Weights of a small GPT-style language model, trained from scratch on English Wikipedia.
Size: 4 heads of 64, 15.9M parameters.
Architecture: LayerNorm after each residual sum, learned positions, biases.
Training: a variant of Muon for these matrices, 389M tokens, 5933 steps.
Each number is 128 + 24 x the weight over its row's rms, rounded and kept within 0 to 255. Layers, rows and columns count from 0. Numbers have three digits each. The size before them is the row's rms in percent of the matrix's.

# q: layer 12 attention query, 256x256, rms 0.0615, rows 0-52, columns 0-127
# k: layer 12 attention key, 256x256, rms 0.0628, rows 0-51, columns 0-127
q0 098:134113094072144125139087096166121155143114157124122114139075125107135168174111165136131092169114140119102152120131165142121157100140130106111093120118139129113134135134067192156142164137138080138122134127126117117122145122142115149130112155136107118103119165139130118095132122143131141112120119156118121107106101167058157169165122138103161139154104143154123131119156094132143110094127
k0 091:192112120109134139175126123120145098128136103168130128086133143130132138170113122152132148106098095122138157165139121143117187118179126079114150116157151131095140152167075137167128158105168103160127117151110119172118133156120098139117149116113153116086101121133147129096137160136117160122107119147120099077148137109149102187151177120137143122131112114064150151126122114116146111121123
q1 099:105126131126124128152143114148086119114101153147135107109093144150115150133116136121112138080135144130137095211116176082089084128137157126114124093097130145163104135100139119126115119132121124137121124104114129150122112119120117150181104112113152116183130146098135119172157127154126083158091105119099145132129095078109161060133108125110124154111147144128110142116124113144087123209133
k1 095:151130136161093123114165136121128157116112107122107144089069118150118122095155154158127114140147096115127121140163134078178135135124114137129130125131082086132128135114150112180146097139105128105126153108144156124131126140092171169141132125098121125118134156110153141179133169135103135137132139102128133113127115162086123090095099093109139092112127111145159126128123140138094120169139
q2 092:133105084121115166095125095177180107103167121129109145123117127119129124216138156137156161168107123143137143117078137095065132097140109160115123137130092153124137133133185109140119133149187117080083083160155137149101159117141140108147132146146108053125132123142186125145139134099093112142145109135135138128138093162146118126107142146090093105115103139132107131135134130123137130112172
k2 094:124137127153115127094121127119131132163128120113131054091106090153138137164115116107127139112131108119115149102160123122129135134148170158150085125123090105117164126121098082115147151129156115108086093101137157086156195122117144119120115109154073106073134129119116153136125112141120095159157162109141134127161162151086112121137105100131131159130159120118146152101124139142123175138145
q3 098:155102161152131131161125121108120139119114100136131122123143159126089112155109142136148117159112131153133088132105124125144176110157136101100131133151129104110128134106128120115127124136131092139110105076130094125164129102106113110131101166132112132131139133145131114134110129125140142134092115165106095099162088119094145133076147150126128117161120109168135127142121099145152113160120
k3 096:144135103149100130117131121142126110143157104156164104084166107080123107158115140109093108106096155125118090150128164179163156136155112101099182150107141124058135090115134112099119128132130151139150106085119102068134137149099107156113110122104143155115150158154164112108161112113154150108098110156113159118108146139115133101137125168154113133190154127139123096142150145134133144184118
q4 101:101112117129104127127122089096117099101140128106113109125134141123122175156133146102194112148157134103096138119135132113095114137091168109146098144156141135136103132115094126118087172130096157120115113116104131111141128112124110089121127167075116118161150118129155153173149163128136130111128096134108134107160176101104130123104140115169158118143110118157200154106126096154118118160146
k4 100:122136107137135128120125135108116137121105124142139121090134161126125148118139118087114130113120117157110112146124159123133133132143173135100114101153183140122164154115153137138123139098112140115116113133163145100122136148122128118109149130140077120120108125133110134118096114135087129133155086127108135132100156096202150184113138111169124125164097077114116140112141096138102124115128
q5 095:117108159132156112084107091102119141133152112156139130130104093130126126127140118071105122156151121132133107156133089145128158101129128112141149096120113123090125125144100110121110126141134152096140142117114157159170103157127119116124142130094118130158111153129136143122175138076157155111144101098152144127138123167134123148123095149114108124111122123123113180114127109152152143132114
k5 098:146099147169143121128159124116117154105130099111115142170083188154126162114166080115128085099115127121145118117124057135115130155090172154125150134136125114156137137121136104119126145127125137119149074137098132158122135139126164097113115145096132186120110166100156126089122098128095149137119126127119152126124168134141111170136089111132135109142136087122132141119096156148121084132112
q6 095:120134137109131117134135126149143093134136123084106099141125163115073136148109189132105147139177121118160119061139143097158079130090135158099099084088060110157159127152107169109127132128136112158113145111118137138122075103122153103116161099112118165136137112152172082120144147102142139135117159124176135113083148097136156158144120103155128105172120134114123132122139171115126114145139
k6 094:093070161108171144155117111114130125122106125124159098096157143139089097159105149155156131144190135168159124137102147119128141132081133128127102159155167059113152109165142130086120119135132109127142132138105095141104142142129109082155148122099126105135127095109171106135154175115074161148101093131139155176136156108139055142136102096144135127136123111077101094107183164097068098118116
q7 098:162116154121135112112145129138149101120144150181173145127124132088106124134166107161154132134116121142134141120130141117162129115112099123167161108095125141138103099102103107133114085143159137152154153167134104149134121119141207104069139149121094144120115091118109139076142163185135132119110117155137107108171151113123179175129095108086150166159108142125094151115104136107086144097139
k7 100:145093125131117160165146132118129113089155121138147112133164147165097079156125143149115133134128174111093114148131124106119126130094153118086133152137160169122108122086111112106122153099128169167155136136137121140144116139126130123114085158124150144111121175115114138145128158139105129150088118118131137148143142153086127136117113089130153146121082145120122113116115149125109134097098
q8 094:143164129092126140132088084138154154127121104095073173131169154141129144122149093150164146108164149098125106143140155089127153144137122100138124159085147111156137190108132091156135137071168146139164116097113154137177164100116126110088139114144144118161138115130134144125150147152092145103122133110120122142128153125107162108145134115145139116126119141138118153129160134151105120141130
k8 092:132141129105114107120119127119140153142132134116135147125130142157096123139119101089164146103110148083151133160174141102146131134149085140133120131116118162120107147093099139094157147106111142090137117095122163142123122195119148154091129138097134123169103109124118187123140113142090116142129099180083133188151106141125159096118104120137084126101125155159151177128131098137198088102110
q9 094:118120127101133144092119116134144132086149108094165201111125145128095115131098139137110171150145128137116150099145119138117136104121129163158151076169114120116154157119142136140096139123154112112099138119103157124111128143095124140115162149135128123143158096090122141141147190120140132092129123118072161112095138109113145125117154098088134136133139096148127165102150145138146118119131
k9 095:121096156127130176129102135148113118086182103123139185114115123123147111139097133146143108134131124176096180109150105114130183129132143120156103137137102127079154131121101144155120120114130135118094144125118106125156154114060158144091182168112160091164108123101158149105138150119127130167123112163069155133116107123113122125076107141148146141138120122100136164141146159105129135098132
q10 091:110152127127129127133132159100149180146139118130117125161150099136118154053165097147129146112128144108127125154106098100097144100127168136130143132105104154141129120138151109149102125080113166113113140124130151131103151162101168127146098113118140082111109100112144147172097197114081144121110152119103143134128140122124145090125126098122138136108135165156122125133159125101108100096067
k10 090:083171117135101136158117146116151148108113151111122112094088170095128173138163129133136152111138183145112156118079119098142104117147101144128120123132107106114093139127143084110104133110147134114138120116139160163119140138106145140159111135163152085133101115138140138136151142130127112111139120115111130112116096119114161108150202114124039084144151153120112157115156122101146106129108
q11 100:126131089105146106137162094102129117114103130113141120131177140136146116134122096142131139130149156187117138127075148100140121165119152156131215099131160098138106115081099096115108129140143144152145163171164150107101125121134088118122117139147118085112105176127078082129129155115065132099110144153145147142134144127143098083115141164132127136165108159133148062135126111139115090069133
k11 098:073168114153108145125144155146090131143125126133134151115134131140136125104124122110127147145131151158134101127150123146148069137099092153113140090171152111111145166121128123174128113099139123149112080108170130135123136163128144118119133072159145137129150165130143088170115125110142141098087118120097147146179122107113133100070179129147120152174141139175128101144146104136112100121071
q12 095:180107099158127137104115136150115141082151109140155102097097120082140120128124143103135112114107105146158095115138147109145126134138159089133112129203124116109124107148157143188106120103111099138148151183175139151134127075122133101099131122125145129119121146140163131125141101154129113150156087125141152136133104142122119114143091144132162110154114128119107119136154169093107144103117
k12 099:151122154129159120114113146159141179111144118101076090142179099128098106126113111131162152153149134119099089129125105125093097165129130156113116156121137154163137121097154084119153103149089163156170139087154174125133153154147148124124122166111131105107147152129129140132134110156116161112120101121130112094122117133149125114106137108118110124133142084116143156104155113130093166152137
q13 098:141086147109139198140093101158107159149104143134162152154137136156130172138123122095113105126126080107132075109147164124092141073136133154078171163178128079118104095110106108153096159155116158106133138122113136141130126168107136091110101126114126151125143086135103125124135164160171103159102139148131105154178117145090109091139115114115112120133168159121162123138099150151145139120100
k13 093:178130140104101116140141119160079149114123064139138118130153132090138129103117105106124162173145070129105115164143158129116105136134117119113082140137155083115151163096182166091125122144123132121131145152093119118103140119118141109125108104165103107142162103178117135164125129142156133077118125165125147142140102146144125139126140133096155140145145131144105108107108152140205141156105
q14 100:186135160131160151123106115144143124145154141163153131140096150161133122189140128067133114136119150124127111150175104125155144141095112105093126117112141134097130127158136143125113109067143134122091103168085133142124101100105118115157174132126081133148125113044120122140110117104109138092120145136139089134152086082141136118128088121096158138145140156160166091143084118147149159144094
k14 101:146095115116125127086142107134080083131137134133099120139121133152176146095126134111146113138124171082113146146173087143163142123109186082074136095131158134144141108116117125123142124077157177109121149085097170135113151087134083173140140118122135108128146128119132102123134144068120134103105118129181113138165110108155115154135067119125136153145148174103093110169124110139105131137165
q15 097:125113114142153107177132094100150148150134113148142152127095100095124101100135118151125112141138108168120122115113116119152113127141097176101107128122167099119127156140110108141134096138123166134153143127138142154151113140120139076198100118121089119122138113146073146142122102150131178139101131129136152088120128137166140135141134132090116135120126072090171087140127135123115164160156
k15 098:123148112091131094214092125142138083106132116158112153157142192082136147083130140115129164102119096116086123155165131148110145095102159161124108154124091156128098116110109132148157129129148127163122108134095126111101124128134145065141131116157151162130108134141100124105134109107143122118130156128142175124140134117146136141129138107104141147150162103132126104114096147143169148115161
q16 094:166127103093165158130129096130144131111094128153133114136120107143165122149111122176164112108150167176111111129147111125164143130128137112109133118094130098092173131116147148150170108120114100098171111113059109118107111139100112128120165097119109110143122135155151122132130128146106147114109126161162122133156132117141148166107129137145143149068148139185125112155128119131157094120141
k16 097:115087110130152073153125129105136067129133134127173133087150124101103140115113101150134081152131152112095115115140146094144154103091168124117129112133135123141084141108136158119157111108158111125132118129111133077126140115134081139124129156130132156148112131151133181097175111084161163124153095113133144173119123128120132168100135145129088135139146123122144118157110131139182089132141
q17 096:150167136121111125077141122083159136109101093149178131136122109147143151172121127101141115123106090159080106110150160109081121150086109115114145130120125123087130123120149133151166087115150097142162132115106121123143120142132133102150133124118143116103143136180164135127148114121153157125113191176111125109165174110115134121135145111111126095113182153152153132122142118108104165167087
k17 097:134159139153123129085114155123091091157150116085130096120153125112143145161127126128094121130146102097084146149137140152146093131116137115138077129107131133098105127145112111100123086186143124114125145163060092158151154131118148101161128127136134144131130120151108125124169163130187139154152170164117108119164117130186166111098144117109139150136125158147137121132165144130196127132133
q18 096:138145117113144109123116091136109115128171119137113094144092141112137084138089117133127106110123153143135127129120059143173117081119140125122144113148143129127103135115145123139143144116132104174106131064129054103144133145163108141115124113130148120109139133128140138088113094160137117125164183159137117113145142107107129162143157110138123157127163157184141128109137172147116136116126
k18 090:109118139148132145151152129113117124124098136131152155151140147127102118077121112186112111130126134164117112145141108134144164097099125138128167118142153135115116143117150174139107105139182120170078145160129135089154116148098103164106133097157185139146155114134116145147149145105126111129129116100155097105076105138151153130121154151144131091153120166068116139138135136160116171172150
q19 111:097111136156148099156147100117141085111141127155117084133143116172158120147135141161117126108107112144108113119110116155079126120120132116120173143173122117125136110121138121161158155109120154112133092115155127169126124086161091131127171145162155114139129122143155149089121145126135128128162142152125122140155111100112087129136122188087125133102150143086108115137092117072114151095132
k19 102:156169114171102150127114116140058175105131104179141085151091109125161092122089144158095146134093095136123131147100162116094108107131143171117166139162098139142158140129135137139137148134079094148176112150107091162153119073125144118167118118149124122166171129136115144082124119146133137102153110096105144134112096125124120101161124127128151128172112149116146141133141138149099155112120
q20 101:113130136119104151155099090100156134143199130065114114131149149128078102098083158128133125190111152118134110140101135150178148121109148171077118143095133130089103136170151119131149196121184138122183102130105107086120148116093163105126078162123104137149179121124109107165105079134135126107155116119127120148103147146110137134145108120096121155161129154144098124131147103117155094144127
k20 096:159107157100108165149155147156122134149165155063158138128135093119099091091113143125148103153089142102118148129150090114099133105129126122156063142149131111157129116155112124144166133161123142095132098104115123122116098140117152117123099165111164136096174123152117101110118072113112189112137084120097096156112133106107100164108128124077144113144146108141081133110130097128153111150118
q21 099:135139107140118164066100128096153138141165121135085111117097097118169115100123119126141163127130148144057119161159127117163146160161125140162112142123088065165161131116107117101168137179182138099108178123134137110145116144161111137139139086116143146140127103135149196150129126107131092153168161087144149135175148152123108127148117134145112152105138115104111110058123098151147119116084
k21 098:111117123167129151071138151153170102120134133162168130117077115131080114184150110098144151111113147135124145113131140121128099188170100140134125109148133104131137130130132145131141099153147130135148094175135140141198110131205114122121127090124150130090134125121151152153140159089115130116099149150121156152163164120146151131124100131123103141094112129133142135074085168122145148152126
q22 102:094181146124113141101100072144098163144145139135152133150103104106113137150144167087120130097160170093126125131103120139115121136114141172103129105126064154138121158113162110158133108130150151115096131104084133098150124106135095142149105133168108145117115111119140129118124095137119123146128103133131091139122174155169099101098130145095125112151093107141088115127135157132155128117073
k22 101:140148077102125120122123126167161131172120123121163134178119119135129089138154140125159145159144160116116140138089087113128103115142109163150090093138114120081145118139117106145156161132110142111128130122143141097137166142139114136139140129123129138101135100127155187079133123092121141115178145147174116099194139144168159168087096152130118112136103103099153133120127171161113126118160
q23 092:126100137127115103109111113141140092101124114158126112144151097128170178128179140104135143102126113132139126133119139153122126143114143115110161124114130089109117116128132158119142154149129129113168094086146142112138113111131124148109114068137162164113139097132157101167100134130100132132144114086133137103166112109143141154058137081121105132142100105146127113161112082133122153162179
k23 092:099121163098108098108111129103123109114145118105126097108145110134112120144136111088143144131154114123152108111097155145161089126122132123142138138095121160124095115071121137136131158083147143129132116157121142141122104141128128114118128091170123162085098082100118084117097121130105125156122125128098091126183121170172115097124133104116122136156129120090128138140141091092111141176154
q24 103:139142117141088116167117126133120119132120107103120151080154076125098134115146109107094088152153109102131105108132151128113106173139122170127131121163125124123119133100166117127075116109167134115134157135146154127129106121106098142135130153128136145094082124135091146145135120119129114135061151165140157111143159152119131114112096102160144164156129103159146107150098140168081165092118
k24 099:082152102132091149144147138117141129147128152120114147117173116133149151132173100085108133126155142126153106115121148119105136115130138141183079154164126111139154110124161083133134160134113134094109132112110150116126123128112142174124108155145147121149107077141123122119139130100192092107105140161116106114146153100115082171122123091132140134099109137138100154093156126085090100132097
q25 088:088095116126110147105142093142149123114132123123139173123108144181136123114122110144133102142111133112131173114121090142097130121124116089132098137081109171131087159168142131087131176120128109117112119157140089160121115149133139141103140104100113132096139136102117143104192112123145097145145129103156168131093094108100131137113108131133120146137108162120146090127165121143145170120136
k25 093:123110152112127093116153157115138064100198104157154166112130131162139133159083104166109086090139116148134130151106132139101145141096133104133119096197118125149112133114089102124120150110123087100161131123150123161140140124133097143078097139148124128047142093137128155154130151144142130115140133147166163148198134123136127127151138094181175133119168146105108169155109103133124142163086
q26 108:139139099080126152156126155161128104123133153191106136146169158129136117145121142150109117123103117144147134117123140113133134145130115122163191153142156148128127135110101108118129106105142135080137089134159131168138107134145127148135164159145157133129162126152132144151101135136169144127175164079139160130083171127080161094094167134100164124108138127116104147110118128142064123135113
k26 100:130148110142152136154108109107121151137124126187078114129156157165117082146095147129080140108116099137186155120094143136146149119148146120153157124119137167096142123132088109133126133174143117139104132159136122137149132147085107108139108143108131120148106150123106134122110105128123111148169177123135127138101147148107142079121136142086107152129142122177103138119114106140140108116126
q27 092:108143166069134093115138115142129117160145101124103146152102103132078140123123102140120131104117134124095111114159155143151143138108139097142148084124138109108091099098131115092134102119127135107113143106152141137113166124164090140164126144121156145135100122149131137135130144103079099148132090106135103119125157162157177124136103150107125098114169179146111097149110099145076132130102
k27 096:104184117103154118144182122165127153115093134141137111111093119101143126109161130170085155154072128123119114089123138121125111147175129127129130095103130128145155103111174149130101171129137121105103107062089141134134134123144113126117121108117159163104166107082150098144153087101103150134104138149131079108126121110133095118148122144105087107136095145150134122128164152141104134102132
q28 101:126114126151106171140115055105094139132104107146128109134145095143137082147123188117183127167139129159162150099129118119135092162090123156119151137133118124132103114164121128101135119171185105136121128168107141160140154103169134123189059118135080164130161115121131150136116164122108118139126134121130119128079071122132107136164103141134125144134123130127155137110145115173170117120094
k28 102:150117122118142142109131111099159096124137120134150117121146091109132132096121155125156176120144138134117120101140092138120112140113086102169170120156088095171107132145134110111144105109119147134121142140130128137131170146115139090126109185116156151116137167127173149109159129150117163077107173134134116094090115116166144176114103119117134093133152125123100118113133092136123162155126
q29 106:136126182106132092139157146152106156115179128144090145143137107120105092088116161125172146107116110122085137105103162176162098146105129164102077099099137122110090120133141082137121124110149118146123142133112155126138085134082101148127135141089104126133155116147121101139123150094145104136073130160110085115080126163135100127163125156122105120172137097154124152151138161136170116134118
k29 103:112127144114110111136138156126139083125113108130147127146092137105150116122142150182088163127150149138181133143145124124135145117142152161137106132137133087073112105149109112122126109146147143123125133156133129149141155146080137132084129120108115141157136118114108116102162142140115124091128167100108157082106135184100090158123113155139151103114119097137127149104187118119113097142130
q30 104:078157124169120175084126135066137091137182090156106169113126122113070106151129133146134134117151142120119138102127103136109083146137161102118133123152046133111130156170142095163096128162144116144136134129143138119139143125105134154145124148114101110106118145128122089156096159150107113145079146110123135124135116112118116126132139100160127142134106149164179109133150128123117115154157
k30 104:051136083128104165125176164142183081091156097120107155096106115118085144150134148130141139094120122106127144102114088133114078157137142103127108135102109109121123120116118126118130142125163166126167139094074161093154125154125146129117153133125118142107117101168136146114139133118134143166150123138124150155096142150144165133095107111152155091125100088123155159132184091133121131107142
q31 095:107120086173139121095105136137113091127136125165178096132135117124121136156120092143167126097151128113120105114079145156119140122156126108143159169143148132118066106099112119151092127112103176120160123133161144158133194144119139122106171160158160070128129162151117129103133135114125135077111135071147105134102124137153099123151182142116131125089120147073121133144104148143138132126152
k31 101:113186134146143109138082132111151167160097115131131154125112078103125101125090105141122116106101133190147081156099130146137118152155159116121147113115115143160126122115102087136103142143084155118153156107121171134138134163165139139127139151128145138139141116143091117146132123101117094109112129127138136163087091105117119136159124131159121124118171123147131091150136085112114098106134
q32 098:103111106128126115097085098109107105171108155151112074158160130100122117094103157123128155099130136148125161149122147125101092071100154137098105150102165171146142128129148075151129146151112139172137135128152152124172125138146151174108168127130095096106136167138162137170134110188137112132159111134085110129147132135127152128123156081145110110122099165121153115158108089121176123098077
k32 093:125107081133139103103125097148166084110151129108083111141123149114082110126132122133200065089131131139143136133132150104161142109134129131123122128094124109075146138170162112159169137170108131138156120151169135105095122170132131178105162120172145073118118120155151149112128129178145130136174139106150144081095122125147109133128177105125099124134129154110119134139110165138144125154117
q33 096:145143124139099101093123148131137116096141116106121117158127114102081151091137122109110132125176150158160113138145076146148108120114112136085134112092133138156139140129130145127125172105143133168094118160117121113146153119118150124116127153105109146150104113140112131132115149087129153117130141142123108126197127106157109187155147139111140165081133094116156125086128096086164107104158
k33 098:149106120131141123154136121111151161116101118097084144153091107138100145094126120128143113140109155139120109141163124152139128100118141180130123100096141137113140148161121154135105094132146111131094096135130149126143089138119150110152154136121154175128157135121116107152161154097152157169131140114140154110119113107149128112121110164132095164134109081116146136111094110130142120140176
q34 099:154163142132133138159122145203110088144172153122125140118093122131110146145137131126151122141073136059154099117108165067108108148093134141135184099112132139138142139123173143124122128126142097118159122172147123155161135134106165102159201145161141097156111104179121131128125124121159135108096127121103161107093144143105115133149131106109117107092097154151097120130130115122104126135143
k34 096:124127143077124136163173121156097113128142158146077154114119105080103158087152130131134135147114123107118135163094140138117107163105156145175151157131088131111113099101112136114138122100165146118121099133127141137129145150096148137148136131129104064196110077128154116131098100160119149151134120116113117105130143188118066135187139112144174169096141111110162183130107117100141177118097
q35 099:115169103142089102169115151142122141148128136180140168135163127141163141127135134155098058147067090149115109153093077109121136105120139114118167091131148180158116133138102138124095112144126140108145155133136172112129113138115105116138123109133139134117144138178113140077090162144126145127147100170145094095111117147104114105094127114069099122094122126124079147143119106159112165117118
k35 096:104117120140077143141124116161104172115113126139126125137127139138110135099168179126114105107114080075110100148114127171130111114148131156153124091158096139104117146157147104116111153127115165123116139124122119134131128113125147141122086156171100133128099140148128119087111137138114113135153159134128148137135116148154105104130149163085110107103114157150173141104124145110162124108136
q36 094:124124149199168169093123168176107143119120142129120155118158142136112120128088142133112138144145133135160106160100117108184114125154087144162151135156149132101121141094134146112149124161131118110099162124124146105118136156162167113137121092130128080129121077127118149125166123105064124116126125129122126150130110088135111149143136129100098103119103102137091136157116114094130129136127
k36 093:097133120164152144124122125144160088130125134136104144151154129152130148118168117133123190149121102132130133082109144143171136104124117153169147124115124105138098130164141118115115154114129107124105129106152140131092128102118161191087143138132118139167136157141116184106194135151126119108082148105119102134096112163136130145129148122125099142103141148106143109111087202110102079161109
q37 101:150127119073078120132166136119126174127140124151119141111129136166070123156129094151148145139093141152129105138139111064137139152094126113160127133093123118095093126119121138103108141135124139171138122131200140158084085128086132166104108145139116146161134147136115132098159166132122143118112127093149088139147125126142134123162096123142093140164129171166159162152095135136167110089116
k37 097:136111135134153148139173105151144091103099107078203148119101108118110152141142117179124121109132177157141118129119147109080175166072114130136068113116118133123121110123167138124191128102098122155140110116137107135171142102123112146139153132107128132175158174134122120110130103161158116128127096099097145142131123152155130120095098128158134102136145085116107127127149114155102170117097
q38 104:131104114111109162149147162152143125118073114132124119103126147144143140125156111123131076093120124130098134131146134160148112131121133129122158101134124130155083143162103137138145128123115125115193129120140151094126159150161117147116128136119148091137121103126120088075125100132100125153152154131123129165159182123126136092121124133138135138139142123140098178126189108123154132135084
k38 096:120123082117087103129118136113114137159135123102091181148099141117127153133121112135145083145138096170112125123152137116166078128110162136155141116125184149143125124134141169092126109155111142098178090095134136098140115129145129131165148099131090124146127103122131112132087123126153164138157151145151103089142087153105161093101096117127171118107137107150121125147142126129178123122110
q39 098:151095136126095125081139117116137147091141144122125136166108140124133118141096134145162171173159144157152161101110120115080153150127156112128110146128085140140108097159120105113129101141120096130101123155105091128166119111158134148151109109134096128140129159099129147141096137129123149079078129117075157114147087136117149135138100116133155112136150125138165135165148158145113144131116
k39 096:105154129107189152138143146111140129118162132127142108135152132140152142138098170147109123122148134142105150122106110135129086093144103099071102138122108147134144143108128102099136072122147139108158085090130114119114164112084124127088152121136116124138143144141139138095116134112160122138123094119094118110114136144202141148152115123139110144180119090160107128112116102081160117138165
q40 097:135122095158130139089127156176105156117122116083097148130151140138143129132114163134130105114059141139163080186153109114116109131132110112134151150154139147119095147103098177179122154130148175143174095102121136127119105109161137120114164133160121181134120141202125079147101136134110142135129184120142127106119123134149114099123105134097118134128166100087097120120133149108139099099157
k40 091:109120126140164100117117117137098133093056111144152134112144114120105100151096154105153156149132167165120123186116135177108150115108116138135167099154148132166145144134100112169147158153120120133109144098106116100144126116096147117116113133137115149155150150132100068142087135101147141128127121118177076123135086159132167140103103162121122144136095119154134138118156147149104147097157
q41 093:129094118116104123087144138126122129121118093189161123118124138117149123146138176145055136156123100144091139126155136137117130168126108106120148150132136144153136157113071157125142129138116151148071127159101141128142087154131093074147135106135112151091112182162121093147128114148126123145128150130141180126136137102124132167161131105138098099106112130166066139126171130116118102153147
k41 097:119114112117094133130128139084113169144156123130127127151138124099104143163132101118125121110129093113120080128130115154128135173102070087101103154088174078104123144160112136136116124134116136118130090116142131117117142148112081112144143140130145157147146142166121124114139132136084125130149148131136169082166155139144121109100134145123138144130134140153122112111105135126059139125119
q42 102:087139102097121148117145118115109129117139103072128106155178134147099144083165095109145140131089110121137150090058152150118138107140133147158139136143170159120125094073142111142134111127128088122089118105143130171126122066142109087151157144125173154123095150167103137141092144072058151146153163134150113145150136108054123100093129128066139122120152146079081150112105148130089122119136
k42 096:143169115128163142153137136121082170106132125181147133120141101109105162146128125142117183136135120137117117123142123148123112111153155142132157128135096138136179107138147114143105124168103113121054112115100137160146138146131092133134116134124082118150102113121152139171110123130136086150105112152110140124146122137132157122126126117117158138114095152139138118105141131131150106170103
q43 096:108108133080134145174119134138103095129126099159148120121156124121105118119112097119149103174103123156154116184124160124130130154124139128156108137164141141125130157176116100133146145128099111090165138131126149101146135136116108125168160144121148117127109098122104136129125112170151145122104144168142083155118177074152142117127120130125153104124114146086095148115156104084124116090142
k43 097:140138117097098122134113112169143172141133121146133109142137142102098119156114123132094128131124141147154110140142122131110073130101138146062117160146109158114105097162111140117094130124162110099172132145130143091118092132123134160152113112130140117134040130149112145118110110154119146130124143099123123128105165130148114101180135110121160167071152145093106144125136137121123120090161
q44 105:141134141132139121164085136133118097151094153126113140105116117164148101140093110131098122150083130089110109108110135145114158091156125140094159115137138138158124145079116108139126104157106167083102157167174133151098130118146106127120193110143142149129129180140109139111126134086071113096127133162138163159160130138098103110060132124090108105118128190112117129101119130108115138152149
k44 100:105151118109119161126140137102100131151078144138122116102109125177144142116122064123098137154116119132109097110119154158123132108143112176122170112113134132125145119103135081177139141112147123146103158153168135154127162122075143072136122085126114113138122120158112120134110137127103118099163137134136155143143190149129108122153132119125111117123130155130155118133142195127102181148088
q45 093:162100132128125091093170108134097177112139148100155143107090115112127148122152124111116177116152131141099107144122168098143132150143152162107102113134119160148161155167190103104159108183123109111113115113117096124114132095071121068117124153194106101177174156136125152148124181123167121124139120137147126153098130161145167130116111129083112098163116110174106138121126129125160146091172
k45 094:110074121105143124097115136149140109155130164104140136109105119162132110107158094118106103093112111117112140122180151138135108156098142169140109121110157162110160109165162117130173091097096107140123101134119151129130112154149175112113109124169154120132118166126125151111104147101179093137133101124115100093104098149135115130111148124119133143111156105108146178151123122118092165125144
q46 091:163130158163075138204167162174135150155128148096136161148102122111097146121125124144126171143118117138149143151094139102097112098132099118150131090144123177095121145122134104156125103117112139153128121172119093136141129102110095108157115160157142160131158167112125143114165141112164115143153152139145105124147108109152125111157138116175116146157128139145094088119150117156157106145179
k46 094:121147130106092146203087167159125128143118152153139141139094127085116150143149165129119153143137158082128101121133130103136109104127110072126090104208170126130106109134101101130158106128105150128135114106124129088126148092111120115103140158196139157116133153092158134133131086137151136116128108111126074129108146104112078121125118097137079174101139141118147160124117128141108152131124
q47 092:141100155164137144077097165139149128123121128134129094103158154116105115154124163095114075139129119137169169101091111121112172095115131160184114117126156149141096177103110126139145130112175134121084158154140175133130142140102138135145130123088078137150110116137097141092118150111147119089087150139155145120107087156187153112132109132125086133119126113154165108160126134115120093113149
k47 093:152164097149123101098131128110141103142104094138149101136116129107129149125119090118148145142131134164151130143150133150160160150142149147138158125098148103136135165056120138089139172091152150124121109078097130117152150148137156139125097122144137132102140112118109076092125151120103135127105107115158140184073132125136137120107142119145114113161147143104076139109133123133103109145088
q48 093:162069131155117074136110151155146109164140137112070121078134085129122158101134154093126130122163123111093139165114102128163069152115109094121099168143111134070100119119180145121143066149099127170160165127149141132134145172137115092131159138125149100146126157154107143122138113147153123120129107099142116128098143128123170096094096083098143100125152131092076122075121160170164139097125
k48 096:162089108152123145148107133124141087146123126120174145120113164096126112151160110133116122149116080118130150153111149101087119087077114093146125163084163123148146117116185110132108101115104129090118134117122138136141126131161128083075138128114155169107103115152121175184117179159104137106113092128137151125173151112121139117090121108112123122131167164108140132135132116128096099123127
q49 100:139134133140129173142151122147111108111144185110141153136131103088109108149080148112178121181137056146127154102132106125116133129119123149135145147142145101124111153147146114135116156095108118152122144109088136134137089112131152136117137114124111123088116182131145117139121135137098140122131136119171110118161080120081120122140115143148156154090156153142123147134124109125115090167201
k49 095:160143143162123139067150098143098086098159149084177125092150149122143097115123171129149098142119058141083120142136133102125103088178147108129128100159080096108100119155138130143121116124141137139157148115124112129153176169119137128105122142112148152137103168117092100161148113103089150146107141134141117090119106130130110142131161144155181148162114161137127158119150163147133073124145
q50 094:128134155105146163103128120126107167135181132156135094101123111141108125143082090117134133165143130159100163117118143111065147068140119132116093090131081134093085106135143113187105104157149117125141150172105131094130150135151121095146129126134185207110118123138131136111122102151146118090192136105106139116117116136156134106089158156123111107146163167130100151132136105145152137169119
k50 094:150109118126155123145115115106138157148140096101155109070136108133130122099142123130122108153067092110115129136111099115175128052163096148134178107141169179116098125122129119130125119154134125098166153095117116129136214103114153142169135149103134145138117126114093128072153132154132135101154122138140090123103164115163154153136083111124149127124100069115145113145124138157115159151154
q51 097:131169102124146126088130120126104144195165144156141127127104131160144095133097117068085134132099102127137128109144131102134112189143132116137138151091129113096103114122150150144130155190093141102145137118122172137129113159095100146109127166132098141137140091098207105125146137129133101124131133096098131127123112127064090107145118166091151153156085100139152133141127137096091163099163
k51 096:147177115156104147102119127103131135123148158103100174089070068120119161131091104121147136169132127130082105095109131094108155151138135127111112118101165143116132157105158125068135119101140115165132160134145131133114153117095142169099149157140116125140117123087114123101130141125127132090138166141126155073112117166123134111148188108128130125128071093133119091137139143115146157150184
q52 098:141131099144081118102103142131118167116080115104143120098165119109123138089129134098114162130135133120137118155151133149130123134106122134141186117088086117116087155100178156125079133167096162132109135165116099137151107137136151171132128148148126092125143148125139113085148112131146136140153110161136105132112107180161139129123111137113119136128112139164106193114138094143148079096133